From a checkpoint of a small transformer trained on Wikipedia: attention and MLP in parallel.
Each number is 128 + 32 x the weight over its row's rms, rounded and kept within 0 to 255. Layers, rows and columns count from 0. The size above them is the row's rms in percent of the matrix's.

# layer 8 MLP up, 896x448, rms 0.0683, rows 798-828, columns 0-111
size [ 96 106  98  93  94 102  96  97  92 103 104  90 100 107 102  92 104 107  94 104  99  93 106  95 100 100  97 105  99 104 102]
[[107 121 112 134 145 103 140 149  86 149 104 138 181 101  69 137 137 159 141 141 118 151  86 114 130 136 140 112 150 108  88  88 135 178 115 154 158 165 102 148 108 170 121 169 115 110 138  87 130 109 192 199 158 147 158 152 113 133  96 198 162 125  91 115 106 116 147 172 123 143 107 122 122 177 155 111 102 188  98  99 118 170 147  86  81 150  98 138 155 128 114  69 110 119  92 144 141 136 186  98 108 128 105 138 145 119 170 114 146  90 154 155]
 [146 156 114 131  60 129 147 165  78 183 122 154 143 132  76 113 171 125 131 127 122  98 140 166 198 107 117  89 113 134  92 137  59 135 109  81  85  77 168 133 124 121 160 135 200  63 119 129 101 168  57 116 161 119 129 119 107 118 105 129 117  92 135 117 112 151 130  61 129 123 145 103 211 124 154 129 118 127 155  86 110 166 107 155  35 188 113  83  75 156 187  82  50 168 143 101 114 150 150 140 140  26 100  52  86 184 177 179  89 111  78 125]
 [132 164 120 123 120  87 106 128 133 138 135 123  96 127 147 159 104  68 159 152 114 119 112 141 179 177 127 128 112 120 112 198 121 164 148 163 105 133 121 168  77 117 164 194  93 149 125 114  87 182 124  95 134 146 105 135 124  94 180 107 167 102 163 140 145 117 105 108  94 109 168 125 123 129  65  86  73 118  55 145 149 110 140 173  97 170 157 113 104 130 140 163  91 137 133 134 119 145 191  76 110  96 141 123 140 164 152 132 128 150  90 162]
 [153 131 139  86 120 127 100 157 148 106 172 149 150  82  90 163 142 158 163 102  81  79 152  95 165 161 195 154 154 164 111 196 162 169 116 151 149 171 119 132 129  77 138  79 169 109 129 150  88 102 109 140 135 104 185 159 142 135 207  49 172 119 109 124 131 190 114 141 129 147 144 153 127 144 154 160 133  93 134 152 136 128 108  83 107 151  74 128 164 142 170 118 144 139  71 144  99 163 137 115 102 111 114  71 179 159 131 102 123 184  73  97]
 [110 101  84 136 139 103 123 129 117 119 166 197 159 123 136 172 118  58 161 157 113 138  97 153 176 175 150 125 146 148  65 137 112 182 111 204 111 143 122  94 185 106 186 118 144 120 112 166 128 167 117 125  92  86 136 115 139  94 114 111 112 171 116 106 148  84 119 169  89 152  78  75 183 149 150 141 115 109 143 139 105 106 134 157 130 108 100 172 104 164 129 162 170 189 114 174  54  68 125 131 183 120 127 114 144 133 118 192 111 113 126 119]
 [106 127  70 139 147 130 116 119 111 170 145 180 150  96 189 176  76 181 107  74 120 144  70 124 171  75 155 126 124 132 128 122 137  80  89 133 119 115 188  81  77 155 174  54 160  91 137  85 185 127 134  71 119 131 122 120 127 103 156 120 143 126  98 133  71 123 148 137 162  91  92 153 118 198 103 131 124 114 138 125 148 138  90 161 193 187  90 163 133 189 107  64 140 133 129 114 126 106 113 129 176 144 106 131 108 161 123 131 112  90 143 127]
 [141 144  60 102 160 127 179 172 123 154 146  88 122 148 117  84 150  96 141 102  98 168 198 126 133 169 149 129 146 148 153 121  99 128 121 111 129  85 113  86  98 110 139 135 156 138 102 134 120 132 111 116 178 104 128 167  98 109 156 144  79 112 163 147 114  98 102 138 139 111  79  98 157  68 117 116 107 121 103 163  94 172 174  73 137 116  73 132 100 100 151 129 128 111 118 108  51 129 175 190 122  99 129  92  78 112  85 167  99 130 133  95]
 [160 121 140 114 114 162 114 136 109 152 169 130 153 136 116 133 104 108 186 131 108 111 146  78 139 131 149 155 127 153  89 145 172 187 101 120  98  83 157 147 124 102 195 113  91  83 137 133 130  97 132  94 149 186 103 187  83 123  92 147 103  92 100 105 122  84 115 180 141 141  97 139  95 156 114 129 134 135 151 160  47 131 123 137 127 124  96  93 115  87  82 135 137 106 175 124 205 131 127 141 176 139  90 141 106 153 166 129 152 164  95 148]
 [174 114 138 141 133 140 156 173 144 138 122 126  99 168 152  85 119 133 129 151 139  79 115  99 173 119 152 182 146 143 153  91 186 117 151 155 127 115 151  86  99 187  76 122 142 145 129 155  83 114 124 127 112  80 113  85  80 148 123 107  97  84 135 194  98 146 142 155 135 103  82 206  67 134 151 131 100 129 168 136 115 154 188 148 149 145  86 125 173 115 100 147 120  71 140 141 137 175 198  60 173 142 146 140 137 165 127  84 130 182  82  69]
 [141 122 144 122 132 144 179 184 130 134 174  97 149 193 122 117 116 160 100 177 175 108  94 131 123  56 111 167 146 125 120 159  84 112 145 179  55 187 103 165 103  77 183 145 103 119 139 150 100  97 147 152 154  89 183 101 106 120 186 132 207  76 132  88 110 122 129 146  99 189  91 203 164 114 151 120 110 167 125  94 108 146  85 145 137 111  97 107 123 187 171 130 148 129 140 168 108 119 131 143 154 128 149  98  82 101 147  68 100 143 136 122]
 [176  76  20 137  83 109 140 142 161 160 114 128 110  57  69 149 162 126 139  80 126 106 104 162  97 119 105 157 162 132 182 108 122 159  71 172  66 115 120 116 106 104 137  76 145 149 143 101 138  96 212 163 140 131 133  95 152 159 132 141 170 128 152 153 131  96 152 168 143  86  32 115  99 120 105 120  66 103 169 132 148 144 106 121 160 144  85 124 193 163 167  51 119 134 156  97  73 188 152 144 179 156 123 106 160 112 148  51 101 182  52 158]
 [176 152  89 165 216  79 143 133  55 114 136 119 162  56 169 131 140 154 181 167 124 158 177 130 121 133 125  80 117 170 147 110 136 124 146 105  92 138 120 139 148 128 122 128 147 149 140 156 171 161 112 106 156  80 154 172 135 161 132 133 132 125  96 106 164 101 109 138 174 152  98 129 120 115 126  62 124 131 166 117 122 176 113 116 112 150  92  99 115 165 159 129 136  84 153 173 131 134 140 109 179 133 112  92 179 151 126 140 121  51 178 142]
 [126 120 112 104 134 173 131 149 119 101 116 133  86 106  88  89 149 144 147  97 153 125 112 169 115 129 150 139  93  75 252 184 135 106 101 123 192 124 123 131  86 108 160 148 127  75 121 183 141  67 130 182 103 211 114 107 119 125  98 190 141 109 148 129  89 126 172 114 174 138 141 163 170 166 114 110 156  89 123 130 117 118 118 169 160 145 103 125 121  92 126 190 118 176  48 126 100 113 139 125 115 107 158 105  90 112  87 169 149 121  89  81]
 [155 114 136  71 124 149 181 188 193  97 169  90 154 149 109 149 119 160 110 133 146 107 132 143  90 146  46  91 170  81 117  57 140 150 105 137 143 152 100 148  53 115 185  71 180 140 131 157 128 130 119 135 142 141 145 111 129 145 166 143 123 125 151 170 137 162 141 134 106 193 110 111 147  79 185  67 124  98 107 123 157 107 158 143  84 145 131  95 160 142 175 159 126 167  57 109 103 166 144 151  76 149 108 150 166  93 102 105 211  91 119 143]
 [135 139 133 180 142 110 176 174 176  99 146 137 229  87 102  86 186 141 159 129 118 155 134 194 143  84 104  97  97 136 146 139 159 157 138 126  78 149  59 162 180 180  90 121  95  73 178 135 120 143 115 110  69  69 118  93  71 153 119 123 163 104 130 127 147 150 163 183 131 142  83 184  87 161 151  91  66 121 125  80 112 113  98 134  96 150 144 129 140 166 108 159  96 108  65 134 158 139 137 159 145 112 136 153 143 162  65 177 164 110 144 136]
 [ 89 136 106 166  97 132  97 152  86 101 174 103  98 125 125  92 143 157 127 171 168 122 167 105  98  63  81  80 122 131 116 119  86 106 163 142 166 102 113  93 167 101 128 129 197 156  89 127 126 130  77  58 146 112 131  79  89 121 174  85 122 137 133 134  96 160 180 115 174 119 155 127 138 121 130 161 142 157 207 110 139 151 111  95 125 110 106 153 132 205 122 102 184  94  71 100  86 127 160 111 132 129 206 132 189 131 109 149 138 126 106 121]
 [153 125 140 105 102 121  82 139 131 139 168 168 171 164 195  99 151 142 138 128 125  85  79 130 126  61  42 120  94 139 176 161 138 115 153  72  85 130 141 186 139 170 117 166 180  97 127 176 106  80  90 138 113 137 179 144 132 130 121  92 107 128 134  87 116 102  95 135  80  87  74 103 121 109 152  93  81 145 103 167  85  85 145 112 111 156 170 120 154 165 183 153 113 126 128 156 128 175  72 115 119 144 129  90 126 166 178 112 105 163 171 137]
 [ 91  78 149 147 128  73  96 156 146 136 112 150 125 107 126  64 152 151 134 154 125 172 104  65 150 137  89 156  77  91 143 149 154 137 204 120 118 172 139 105  87 144 131 116  96 201 154  71  55 115 158 141 106 116 170 149 120 118 113 173 119 227 191 104 169 138 148 177 238 154 136  84 126 128 142 126 132 128  48  98  99  86  86 187 121 118  75  87 167 138 108 103 177 199 110 148 116 144  89 141 164 136  84  80  89 170 104 136 150 107 149 148]
 [154 101 144 158 185 155 105 142 161 153 177 145  79 165 108 133 152 146 113 162  50 126 103 151 128 109 171 144 142 134 142 137 127  76 106 151  84 126 156 156 146 125 168 138 149 129 114 128 117 118 160 182  95 140 167 125 120 136 118 101 144 123 112 173  96 140 162 139 118 121 124 100 136 151 117 186  89 198 128 115 155 150 162 163  66 182 103 100 127 128 165  85 170 116  95 123 119 171 131 119 146 128 131  61 146  85 141 140 117 161 134 126]
 [122 125 130 132 108 117  51 129  77 116  85 108 131 113 188 166  79 134 143 113 125  92 116  69 175 178  76 161  96 140 109 177 159  87 156 155 136 129 175 153 131 172 149 145 113 152 114 109 149 137 100 139 146 147 137 136 115  86 151 160 136  74 148 140 172 136 127  88 139 167 129 121 139 169 166  45 110 144 107 123 128 144  66  94 110  89  90  88 146 139  90  91 121  60 137 133 105 149 137 142  75 146 166 112 165 149 154 121 103 105 174 136]
 [ 94 120 113  70  95 162 121 125 165 200  81 154  85 120 139  89 158 114 132 127 128 105  84 151 122 169  77 131  85 143 143 137  86  73 103 145 120 119 187 105 130 131 133 166 120  86  96 142 136 103 114 111  79 126 116  95  88 121 122  95 122 174 138 131 120 152 158 155 116  85 152 139 148 175 192 149  88 178 154 159  92 118 124 170 103 117 162  63 139 117 120  78 119 104 190 118  99 181 135 164 147  81 136 131 156 165  78 116 113 122 105 125]
 [115 149 105  92 153  76 151 151 148 154 159 174 160 118 124 165 203 140 144 166 133  99 153  96 127 139 123 155 111  47  86 144  93 174  97 127  59 144 123 123 132 128 130 156 130 126 138 121 159 129  99 131  92 139 129 117 194 178 172  95 138 123 143  58 124 157  83 113 120 173  60 164 161 151 118 121 136 148  75 114  95 102 124  96 101 125  97 137 110 155  75 103 164 154 154 123  96 160 120  89 133  76 144 158  89 122  83 128 161 157 168 138]
 [157 179 120 135 145  88 159  68 190 166  70 153 197 127 173 131 115  83 183 142 195  87 131 173 115 145 184 125  97  81 100  80 101 115 145  89  93 146 142 101 122 144 101 173 100 161 147 158 181 117  41  99 103 111 134 121 138 106 124 134 133 124  75  82 156 149 117 131 171  80 152 152 147 169 143 126 185  95 173 173 144 135 104 118 139 141 143 119 128 104 178  48 144  95 120 146 116 154 153 135 125 170  85 137 126 136 148  69 114 151 167 103]
 [144  69 120 112 145 121 127 166  96 135 122 112 117 112 106 188 148 101 169 115 158 145  89 124 104 154 133 169 123 119  94 104 144 145 118 112  64 136  86  74  99 163 163  92 177 121 139 111  69  97  65  87 143 126 132 129 111 131 125 231 130 115 204  84 131 111 150  86 123 138 190 108 133 122  66  83 130  85 103 169 109 150 144 135  78 190 110 158  95 148 116 116 130 120  81 140 194 153 161 108 146 137 110  79 179  80 132 146 153 112 128 141]
 [149 158 104  85  86 124 147 142 165 132 100 110 158  94 113 138 158 109 121 129 170 100 120 143  83 116 147 145  71 115 152 123 123  85 145 184 142 127  23 127 186 111 133 172 146 153 149 185 108  81 143 165 131 157  81 141 114 140 193 121 126 161 109 121 109 175 102 143 135 138 100 148 216 105 147 136 123 114 121  87 161 104 134 119 154 109 138 126 154 117  99 187  89  79 138 100 109 152 133 132 181 132 177 164 139 131 111 198 122 140 138 111]
 [148 124 185  89 197 142 107 154 139 152 175 125 218 142  96 116 111 127  72 128 127  99 168 191 143 146 101  77  98 126 117  94 109 108 140 145  62  95 115 108 151 210 117 146 193 152 191  98 126 109 156 109 125 144 222 126  77 145 145 122 149 122 140  98  96 138  74 151 116 157 152  57  99 104  81 123 160 130 168 160 161 116  98 127 175 122 156 150 109  97  77 129  87  81 120 116 116 124 178 123 140 103 165 137  96 160 158 100 104 208 188 104]
 [115 111 130 204 148 154 146 202 125 138 171 196 151 164 141 125 130 178 146 116 125 178 173 111  86 169  99 138 113 158 158 188 120  99 116 139 123 140 109 140 179 111 120 120 136 107  81 206 114 114  87 119 217 157 126 122 107  73  90 144 175  89 134 163 141 128  83 176 137 107 127 158 122  42 175  93  76 109 127 161 133 185  98 127 176 167  59 108 124 156 107 120 143 126 138  90 108 130 181 134 146 153 101 109 134  79 155 134 143 186 144 115]
 [207 102 149 133 155 147 141 132 132 143 102  80 104 133 167  83  83 165 132 209 116 194  89 148 117  80 103  85 127 158 148 133 179 135 173 100 119 134 115 175 120 138 133 182 135 108 133 128 118 177 121 109 146 128  77 116 149 132 117 100 130 107 156 129  77 133 151 121 134  87 139 188  81 135 113 103 134 117 150 107 104 133 110 127  96 106 104 106 118 175 104 132 151 154 104 114  66 125 158 138 132  59 135  60 126  87 105 126 166 123 122 141]
 [167 131 115 153 123 181 142 160 128 114  89 149  69 112 114  77 115 101  91 116  86 120 121 116 104 182 160 115  98  79 108  94 133 124 170 169 112 157 155 146 174 148  76 127 161 183  92 143 142 182 124  88 170 160 132  94 142 139 166  86  83 121 141 132 144  65 172 158 212 102 161 107  96 152 157 108 166 102 117 218 184 110 133 111 139 123 114 157 130 156 124 152 121 156 106 103 125 105 144 119 157 115 185 104 151 163 119 123 152 116 172  83]
 [ 93 176 195 156 162  92  86 111 178 140 136 135 104 107  92 120 116 110 119 100 109 185 226 146 106 163  86 134 124 119 155 130  87 168 136 123 124 115 139  88 159 135 162 155 160 109 167 145 155 143  87  94 101 167 161 198 147 127 132 144 126  69 122  81  81 122 113 126 188 128 121 117 179 163 112 121 104 121  77 131 124 150 120 137 115 158  99 135 148 144 107 112 120  96 144 194  47 120 126 129  71 126 103 130 133 110 125 155 130  59 158 149]
 [131 158 160 113  92 106 136 183  76 126 108  62 154 131  99  86 132 141 138 137 157 132 157 110  87  46 169 117 139  94 129  96 166 142 177 127 125 113 138 120  96 110 160 135 120 124 137 129 130  90 121 136 108 113 184 113 122 184 162  87 218 149 142 121 142  90 118 145  79 141 127 190 194 110 124 149 104 107 135  74 117 113 100 163 128  91 133  62  91  72 137  99 130 119 108 120 129 174 101 145 117 140 127 161 147 170 122  92 177 122 101 108]]
# layer 8 MLP down (transposed), 896x448, rms 0.0723, rows 798-828, columns 0-111
size [ 82  99  93  98  95 106 107  96  94  98 100  94  88 105 101  89 102 110  83 108 105  93 104  92 100 105  96 103 106 107  99]
[[128 136 158 190  98 141 159  89  97  82  47  99 103 117 133 144 118 140 128 130 126 170 121 161 181 131  77  81 146 127 140 120 144 147 109 124 218  94 114 173 147 139 124  90 121 114  81  78 127  71 136 152 134  87 184  52  76 171 128 141 151 149 139  52 113 129 154 155 138 144 100  91 113 116 178 118 132 167  97  82 162 140 144  73 111 100 107 111 122 123 106  93 139 193 150 149 130  64 180 180 124 113 152 121 113 167 125 102 129 115  91 162]
 [107 125 135 148 104 177 158 106 123 112 118 135 180  98 104 116 110 130 148 122 139 107 156 108 126  93 184 135  79 145 147  87 172 111 183 153  96 151 168 125 160  59 127 116 162 127 164 134 104 153 102 121 112  92 100 112 101  96 127 148  91  97 164  75 128 106 107 126 102 158 114 114 168 130  99 136 160 181  86 135 214 130  89 176 105 145 136 183  93 190 122 118 117 170 218  85  69 172 151 132 142 102 175  67 123 125 185 152 118  52 106 126]
 [122 168 125 173 103  84  73 123  94 111 115 143 153 164 167 121  63 126  79 105  68 123 141 115 156  92  96  77 131 117 115 127 128 155 159 155 192 150 152 132 168 113  77 125  40 129 122 121 135  70 157  86 106 146  72 215 154 162  77 129  88 112 141 120  79 134 120 117 183 127 224 142 142 130  98 111 120 118  96 119 130  90 115 141 114 103 129 133 144 130 126  99 159 111 145  84  99  89 111  61 135 118 120 151 164  81 117 166 123 150  92 120]
 [111  75 116 133 121  99 148 125 146 173 176 118  59 113 118  82 118 176 172  85 104 102  94 115 130 142 116 121 143 140 131 130 117 124 200  14  92 148  72 102  87 101 114  90 159 144 149  97 132 155 134 140 159 142 164 137 126 143 174 166 123  96 109 106 107 135 143 109  90 153 138  98 103 153 134  86 161 165 206  97 200  92 158  96 151 115 131 162 112 123  77  71 114 108 149  92 112 118 112  83 146 122  93  97 115 133  83 137 126 110 113 135]
 [129 185  85 145 191 101 101 141  78 173 176 150 125 181 147 133 149 138 139  84 163 102 105  25 115 116 170  59 121 139 121 178 132 170 135 125  71  69  86 122 142 189 164 105 102 142 129 126 102 122 105 172  99 136 138 120  92  71  88 159 107 132 173 146  86 127 118 153  93 171  89 110  96 121  88 112 138 107  95 162 139 120 103 142 166 167  76 111 173  85 180  98 144 106  93 155 166 173 120 120 166 179 154 139 126 143 183  96  74 140 178 120]
 [148 114 105 117 149 127  74 115 137 138 145 130 191 145 146 113  69 127 149 113 116 148  95 130 133 118 131 123 137 108 137  58 105 141  55 166 145  93 146 163  88 145 113 113 156 162  81 104 191  52  86 147 103 113 137 153 165 119 131 129  37 103 142 123 104 111 104 154 150 136 112 126 115 166 133 122 140  94 117 131 157 157 107 164 195 159 100 188  80 195 134 145  77 107 153 127 153 129 136 135 116 160  71 111  99 114  87 114 136 176 148 135]
 [117 136  62 107  68 130  97 170 130 128  70 129 134 197 151  93 131 101  88 135 143  99 142 119 181 164 189 125 125 139  95 144 175 135 148 123 125 101  66 132 130 141 144 129 192 226 124  64 160  37 117 108 124 126 136 154  84 162 149 106 101 113 165 165 108  98 101 151 100 128 164  58  91 105 157 115 136 132  90 162 107 132 165 164 187 157 104 110 166 143 163 170 137  48 147  74  78 170 113 185 126 164 143  77 100  88 149 163 116 102 123  88]
 [112 154 134 162 116 139 160 110 128 128  96 137 139 136 159  97 165 163  92 168  96 125 132 108  86 112 144 122 129 165 178 109  75 149 134 150 128 112 109  98  91 132 107 131 106 139 136 171 140  95  99 181 149 107 135 158  93 161  94 132 108 104 146 159  85 131 152 112 159 107 111 157 198 173 144 121 137 106 138 140 127 106 125 126 144  96  99 129 116 113 141 104 141  72 142 132 125 119 126 120 212 146 149  74 129  96 181 206 130 162 190 118]
 [115  78 139 159 125 122 135  83 107 136  93 141 100 131 100 110 162 159 129 101 126  97 153 136  98  84 117 140 118 142 163 126 183 158 133 119 134 152 145 103 152 108 147 100 180 161 118 106 121 147 100 111 145 131 129 146 119 169 103 147 193 111 137 149 151 142 152  99 146  85 137 159 140 167 164  73 138 144 151 120 198  94 174 104 140 120  91 111 109 140 114 145 192  98 114 123 113 143  98  83 144 128  77 100  54 164 144 179 142 173 147 116]
 [110  91 108  96 128 171 203  42 142 102 134 156 117 111  97 158 199 130 144  99 132 126 211 157 103 130 120 161 145 113 128 157 151 141 143 221 168 132 178 160 141 119 146 145  85 112  78  58 135 155 107 138  98 143 150 176  96 147 171 148 134  80  98 105 117  66  84  84  93 217 145 142 139 122 125 139 166 117 126  76 129 143 159 133 170 138 145  81  84  80 164 132 162  92 122 110 145 160 192 153 173 112 147 157  22 118 126 131  68 143 114 135]
 [119  98 112 152 130 179 209 133  92 147 115  99 169  85  74 126 145 170  79 168  97 147 185 144 117 169  99 142 118 138 111 140 135 149 151  84 157 135  97 121  70 190 108  89 117 140  74 123 109 185  75 143 104 110 128  99 146 132 142 139 173 141  98 111 138 128 171 147  94 125 160 128 134 146  99  92 114  93  92 104 119 129 148 125  90  97  85  92 150 163  81 155 147  81 108  27 142 121 152 144 157 115 155 165 108 133  93  76 107 119 142 105]
 [118 168 152  78  70 141  96 119 136  97 100 107 191 147 166 151  90 101  93 122 131 135 117 132  89 132 136 118  90 135 178 148 124 110 110 134 134 146 110 118 103 100  61  70 140 110 119 100 137 140 127 148 163 192 189 149 114 108 122 103 136 100 128 124 145 216  82  93 161 139 127 109 183  96 147 183 139 141  89 104 184 162  93 106 131 138 170  97 120  78 136 185 117 160 115 122 113 120  97 108 136 161 146 149 134 152 149 175 130 142 113 178]
 [ 97 119 123 137 105 147 125 113  93  84 130 164 130  96 125 121 142 114 124 112 100 134 156 196 186 135 161 118 141 111 124 136  92 142 115 117 112  92  73 133 132 136  99 118 121 160 108 111 148 133 110 142  98 115 118  89  59 134  64 181 175 144 193  59 146 106 112 135 177 112 122  80 149 172  91 122 105 181 120 169 113 103 136 118 116 107 178 116  97 169 129 151 118  98 151 134 150  56 117 132 172 120  99 158 134  93 109 122 148 138 116 135]
 [114 133 108 175 173 125 209 114  97  79 154 148 101 176 130 182 113 114  74 160 144  90 106 135 114 141 138 132 168 123 116  78 163 111  90 143 153 130  97 132  69 127 110 179 139 181 158 143 135 160 131 157 107 137 135 126  88 186 120 109 140 143 128 130 131 160 206 118 141 100 160 120 102  59 172 155 102 119 160 113 150 136 135  80 175  68 154 114  64 164 149 113 111  89 147 105 134 136 194 183  93 188 151 101 125  92 151 143 177 179  95 139]
 [114 115 100 108  92 123 141 164 173 134 102  91 129 101 164  85 136 138 124 139 133  77 146 122 105 138  90 167 151 153 130 164 150 111 106 134 163  89 139 121 152 181 106  90  98  90 104 107 110 152  76  91  98  76 255 145 180 130 140 114 144 142 191 105 138  83 145 164 178 106 128 104 102  83 110  65 163 139 114 184  90 169 159 109  95 144 134 121 151  83 165 153 111 138 138 106 114  90  81 100  65 144 109 120 137 148  56 108 136 103  94 166]
 [138 117  72  77 196 120 172 139 115 160  78  76 134 105 106 115 164 153 109 147 148 140  39 109 165 146 154 147 168 135 117 185 126  98 176 129 164  99  74 178 136 137 105 135 125 159 112 129 141 156 165 148 137 137 156  98 163 166  75 110 181 123 107 160 129  63  99 146 138  63 140 117 131 162 135  73 164 106  83 105 125  52 112 157 119 154  91 119  92 136  86 133  56 124 131 194  91 164 134 148 106  41 108 150  91 106 120 164 161 170 126 132]
 [111 119  84 121 168 190 160  83  85  90 171 108 119 194 166 147 183 145 116 135 125 101  46 115  95  92 203  76 157 158 157 107  96 157 128 122 137 115 150 123 119 130 106 143 135 132  81 117 128  98  93 141 163  69 148 156 167  99 109  97  80 135  83  98 100  64 118 135  99 131 147 146 157 135 178 137 156 111  91 146 108 153 145 121  91 167  91 172 202 183 175 101 125 121 200 174  66 108  98 220 124 102 133 152  91 118 138 110  56 102 130 156]
 [ 67 110 161 157 118 133  61  94 128 151  52 183 142 107  97 108 128 145 120 161 146  87 147 115 141 129 112 151 146  61  84 149 111 130 164 155 144 180  80 189 154 125  89 125 145 135 160 103 140  82 191 126  60 187 172 170  82 146 125 138 112  92  78 149  95 137 152 177 100  94 118 118 134 115 135 109  92 113  92 127  38 165  99 120 152 143  95 231 105 194 123 113 128 162 147 117 103 150 143 129 150  89  68 122 106 154 182 165 128 124 154  99]
 [ 63 144 128 128 135 123 144  84 151  65  86 131  73 118 135 126 103 154 168 112 184 169 139 144 118 121 179 142 147 152 121 132  55 163 156 120 119 122 102 171 151 119  65 110 170  99 111 142 167 147  83 116  78 137 143 121  65 121 121 102 146  96 167 122 106 100 113 148 140 181 152 118 164  89  89 105 101 118 145 179 121 188  55 180 154  59 135  71 122 132 111 161 121 123 126 174  97 160 170 155 140 134 145 155 105 129 158 113 112  99 192 122]
 [173 121  96 176 132 145 145 152 224 133 128 164 136  93 126 150  99 133 142 116 152  78 136 159 159 195 130 181 162 109 147 159 105 153 162 199 122 105 164  97 131 105  87 150 100 180 176  89 118 155 132 102 121  87 156 182 160 102 100 136 129  85 114  61 105 110 120  89 124 172 172 145 122 116 109 130 147  87 151 153 126 102 130 149 196 167 169  90 139 144 133 107 150 146 147 145 116 170 153 107 102 147 148 130 102 160 104 135 135 168  91 151]
 [145 147 130 122 142 178 149  82 133 167 151 153 152 110 175 144 127 147 160 129  99 120 158 156 126 152 164  79 142 183 151 147  83  55 181  88 144 132 113 167 128 114  98 106 120  99 132 106 140 134 187 116 125 144 138  92 140 101 162 201  96 144 108 102 122 119  87 110  86 130 134  96 142 153 148 134 142 137  93 109 118 109 136 139  91 140 152  99 121 141 137 137  98 113 105 113 161 167 132 156 185 103  99  79 142 172 158 115 133 121 172 144]
 [ 98 149 139 141 144 142 196  88 169 118 127  88 111 110 165 159 170 103  99 128 149  90 114 117 158 103  99  76 150  93 139  91  85 136 133 106 122 185 125 170 115 190 155  91 108 109  75 121 133 150 147 173 156 149 161 130 133 132  46 158 118 154 178 153 135  90 122 101 109 169  93 149  83 143 122 118  69 176 176 164  83 109 125 152 124 128 123 132  89 106 164  66 121 106 149 166 170 129 149 111 156 148  89 120  80 125 151 151  95 161  80 138]
 [128 212 130 117 166  59 133 132 181 122  85 112 194  63 103 203 126 151 133 101 183 114 131 160 140  92  96 101 153 162 145  89 115 134 152 144 112 125 108 134 118 188 153 156 102 140 136 114 172 131  75 123 104 127  89 112  91 103 140 144 166  85  92 158 171 134  98  88 189 157 116 160 170 180  94 108 157 149 130 169 148  92  93  98 104 139 159 144 165 143  91 160 169  81 149 167 114 120  40 151 149 138  99 104 131 157  98 119 126 120 204 114]
 [112  70 118 164 127  70 105 163 106 133 101 143 167  91  90 153 131 157 172 122  53 152 124 170  76 156 157 107 155  84 167  77 128 122 108 114 129 103  83 101 110 114 175  94 100  98 181  96  57  94 141 117 125 147 132 132 105 122 126 168 137 103 153 153 167 150 126 109 125 159 156 205 163 172 152  80 114 134  99 159 141 146 113 122 138  68 150  98 139  87  69 144 169  80 136  98 133 159 139 101  87 105  88 155  85 157 106 101 150 150 128  84]
 [180 104 145 127 155 179 187  83 111 112 124 166 113  96 125 144 155 187 107 187  92 116  87 116  67 154 133 112 189 147 155  40 139  93 152 153 124 131 141 149  88 143 140 121 119 125 128  84 153 137 126 129 150  52 103 145 194 137  86 128 138 114  67 100  89 140 133 127 117 144 116 148 156 120 128 120 146 162 140  88 128 150 131 162 147  74 158 142  71 147 141 158 100 102 169 115 132 133 146 124 196 204 161 130 120 188 123 121 132 131 128  79]
 [155 146 103 106 112 155 155 163 133 207 125 159 159 200 153 193  78 181 125 159 124 131  64 148 121 160 151  79 156 162  88 128  95 147 136 151 134  90 125 135 131 165  77 207 107 119 113 141 173 107 120  90 139 150 128 114 111 160  78 108  96 185 193 142  77  85 129 108 115 138 111 159 112 198 101 134 132  99 167 153 155 124 140 150 143 151 189 166 124 137 109 159 146 108 152  90 165 152 116 155 117 193 129 170 142 153 133 162  90  84 168 165]
 [195 114 154  75 153 107 133 143 140 124 105 108 176 123 117 150 175 118  84 121 127 185 111  92 118 184 113  65 110 144 144 146 112 151 102 142 176 134 125 150 113 174 152 108 155 146 151 102  85 116 129  95 158 213 101 135 184 137 116 112 185  83 122 109 179 126  94 115 124 181 184 112 184 145 161 144  99 200 107 114 135 133 154 152 188 174 114 119 134 110 148 134  81 110 171 177 123  58 118 150  98 173 165 153 116 120 149  52 119 127 117 117]
 [106  65 172 167 143 124 173 156 143 158 156 136 174 140 138 118  65 198 167  79 159 103  68 131 165 148 114  99 121 170 155 174 103  80 136 124  91 122 173 118 131 108  94 169 122  52  96  96 129 119 119 115 159 156 203 149  78  94 161  72 129 127 142 124 155 145 113 200  93 136 162 144 127 165 180 128 122 224 144 107  72 153  97  77 128 148 163  64 177  99 109  46 138  79 151 133  99 102 143 105 140 136 145 159 114 135 145 138  98 103 128 113]
 [117 169 100 111 160 118 166 244 143 127 136 129 133 118 162 126 225 104 160 115 172 129  96  78 142 108 121  85 120 108 133 161  80 130  81 141 165 146 129 149 147  83 145 136 145  29  96 143 176 160 101  76 125  73  87 138  91 106 134 105 139 133  41  77  84  82  86  76 143 117 120 123 138 156 125 155 107 102 118 153 148 111 147 124 134 112 132 137 144 171 101 118 144 114 116 126  81 118 100 145  83 158  74 139 110 175 131 192 118 123 196 138]
 [ 93 102 109 124 175 152 106 105 150 134 118 165 113 163 141 102 126 131 184 135 130 131  91 147 175 141 145 122 174 162 105 123 104 133  89 161 154  88  79 119 126 133 116 130 116 132 142 173 124 147 159 159 101 158 110 198 163 110  78 144 180  64 168 151  70 128 146 110 158 131 161  76 139 130 175  84  78  89  99 133 156 162 139 126 137 164 106 153 183  92 145 120 115 159 128 137 109 155 156 141  98 119 100  90  94 140 113 116  87 160 183 149]
 [133 114  86 160 163 100 207 199 108 110 128 122 129 121 146 125 115 114 108 155 115 155 113 111  72 101 109 117 144 131 180 147 150 195 139 107 156 100 111 188  90 181 142  68 156 160 129  63 128 124 122 180 140 136 157 137 185 183  83  61 154 129 121 111 124 106 122  56 139 149 152 111 156 150 116 101 167  75 190 134  82 146 104 110 203 115 136 156 142 111 135  98 125 125 131 143 149 151 130 139 146 143 152 110  64 127 148  70 151 119  79 170]]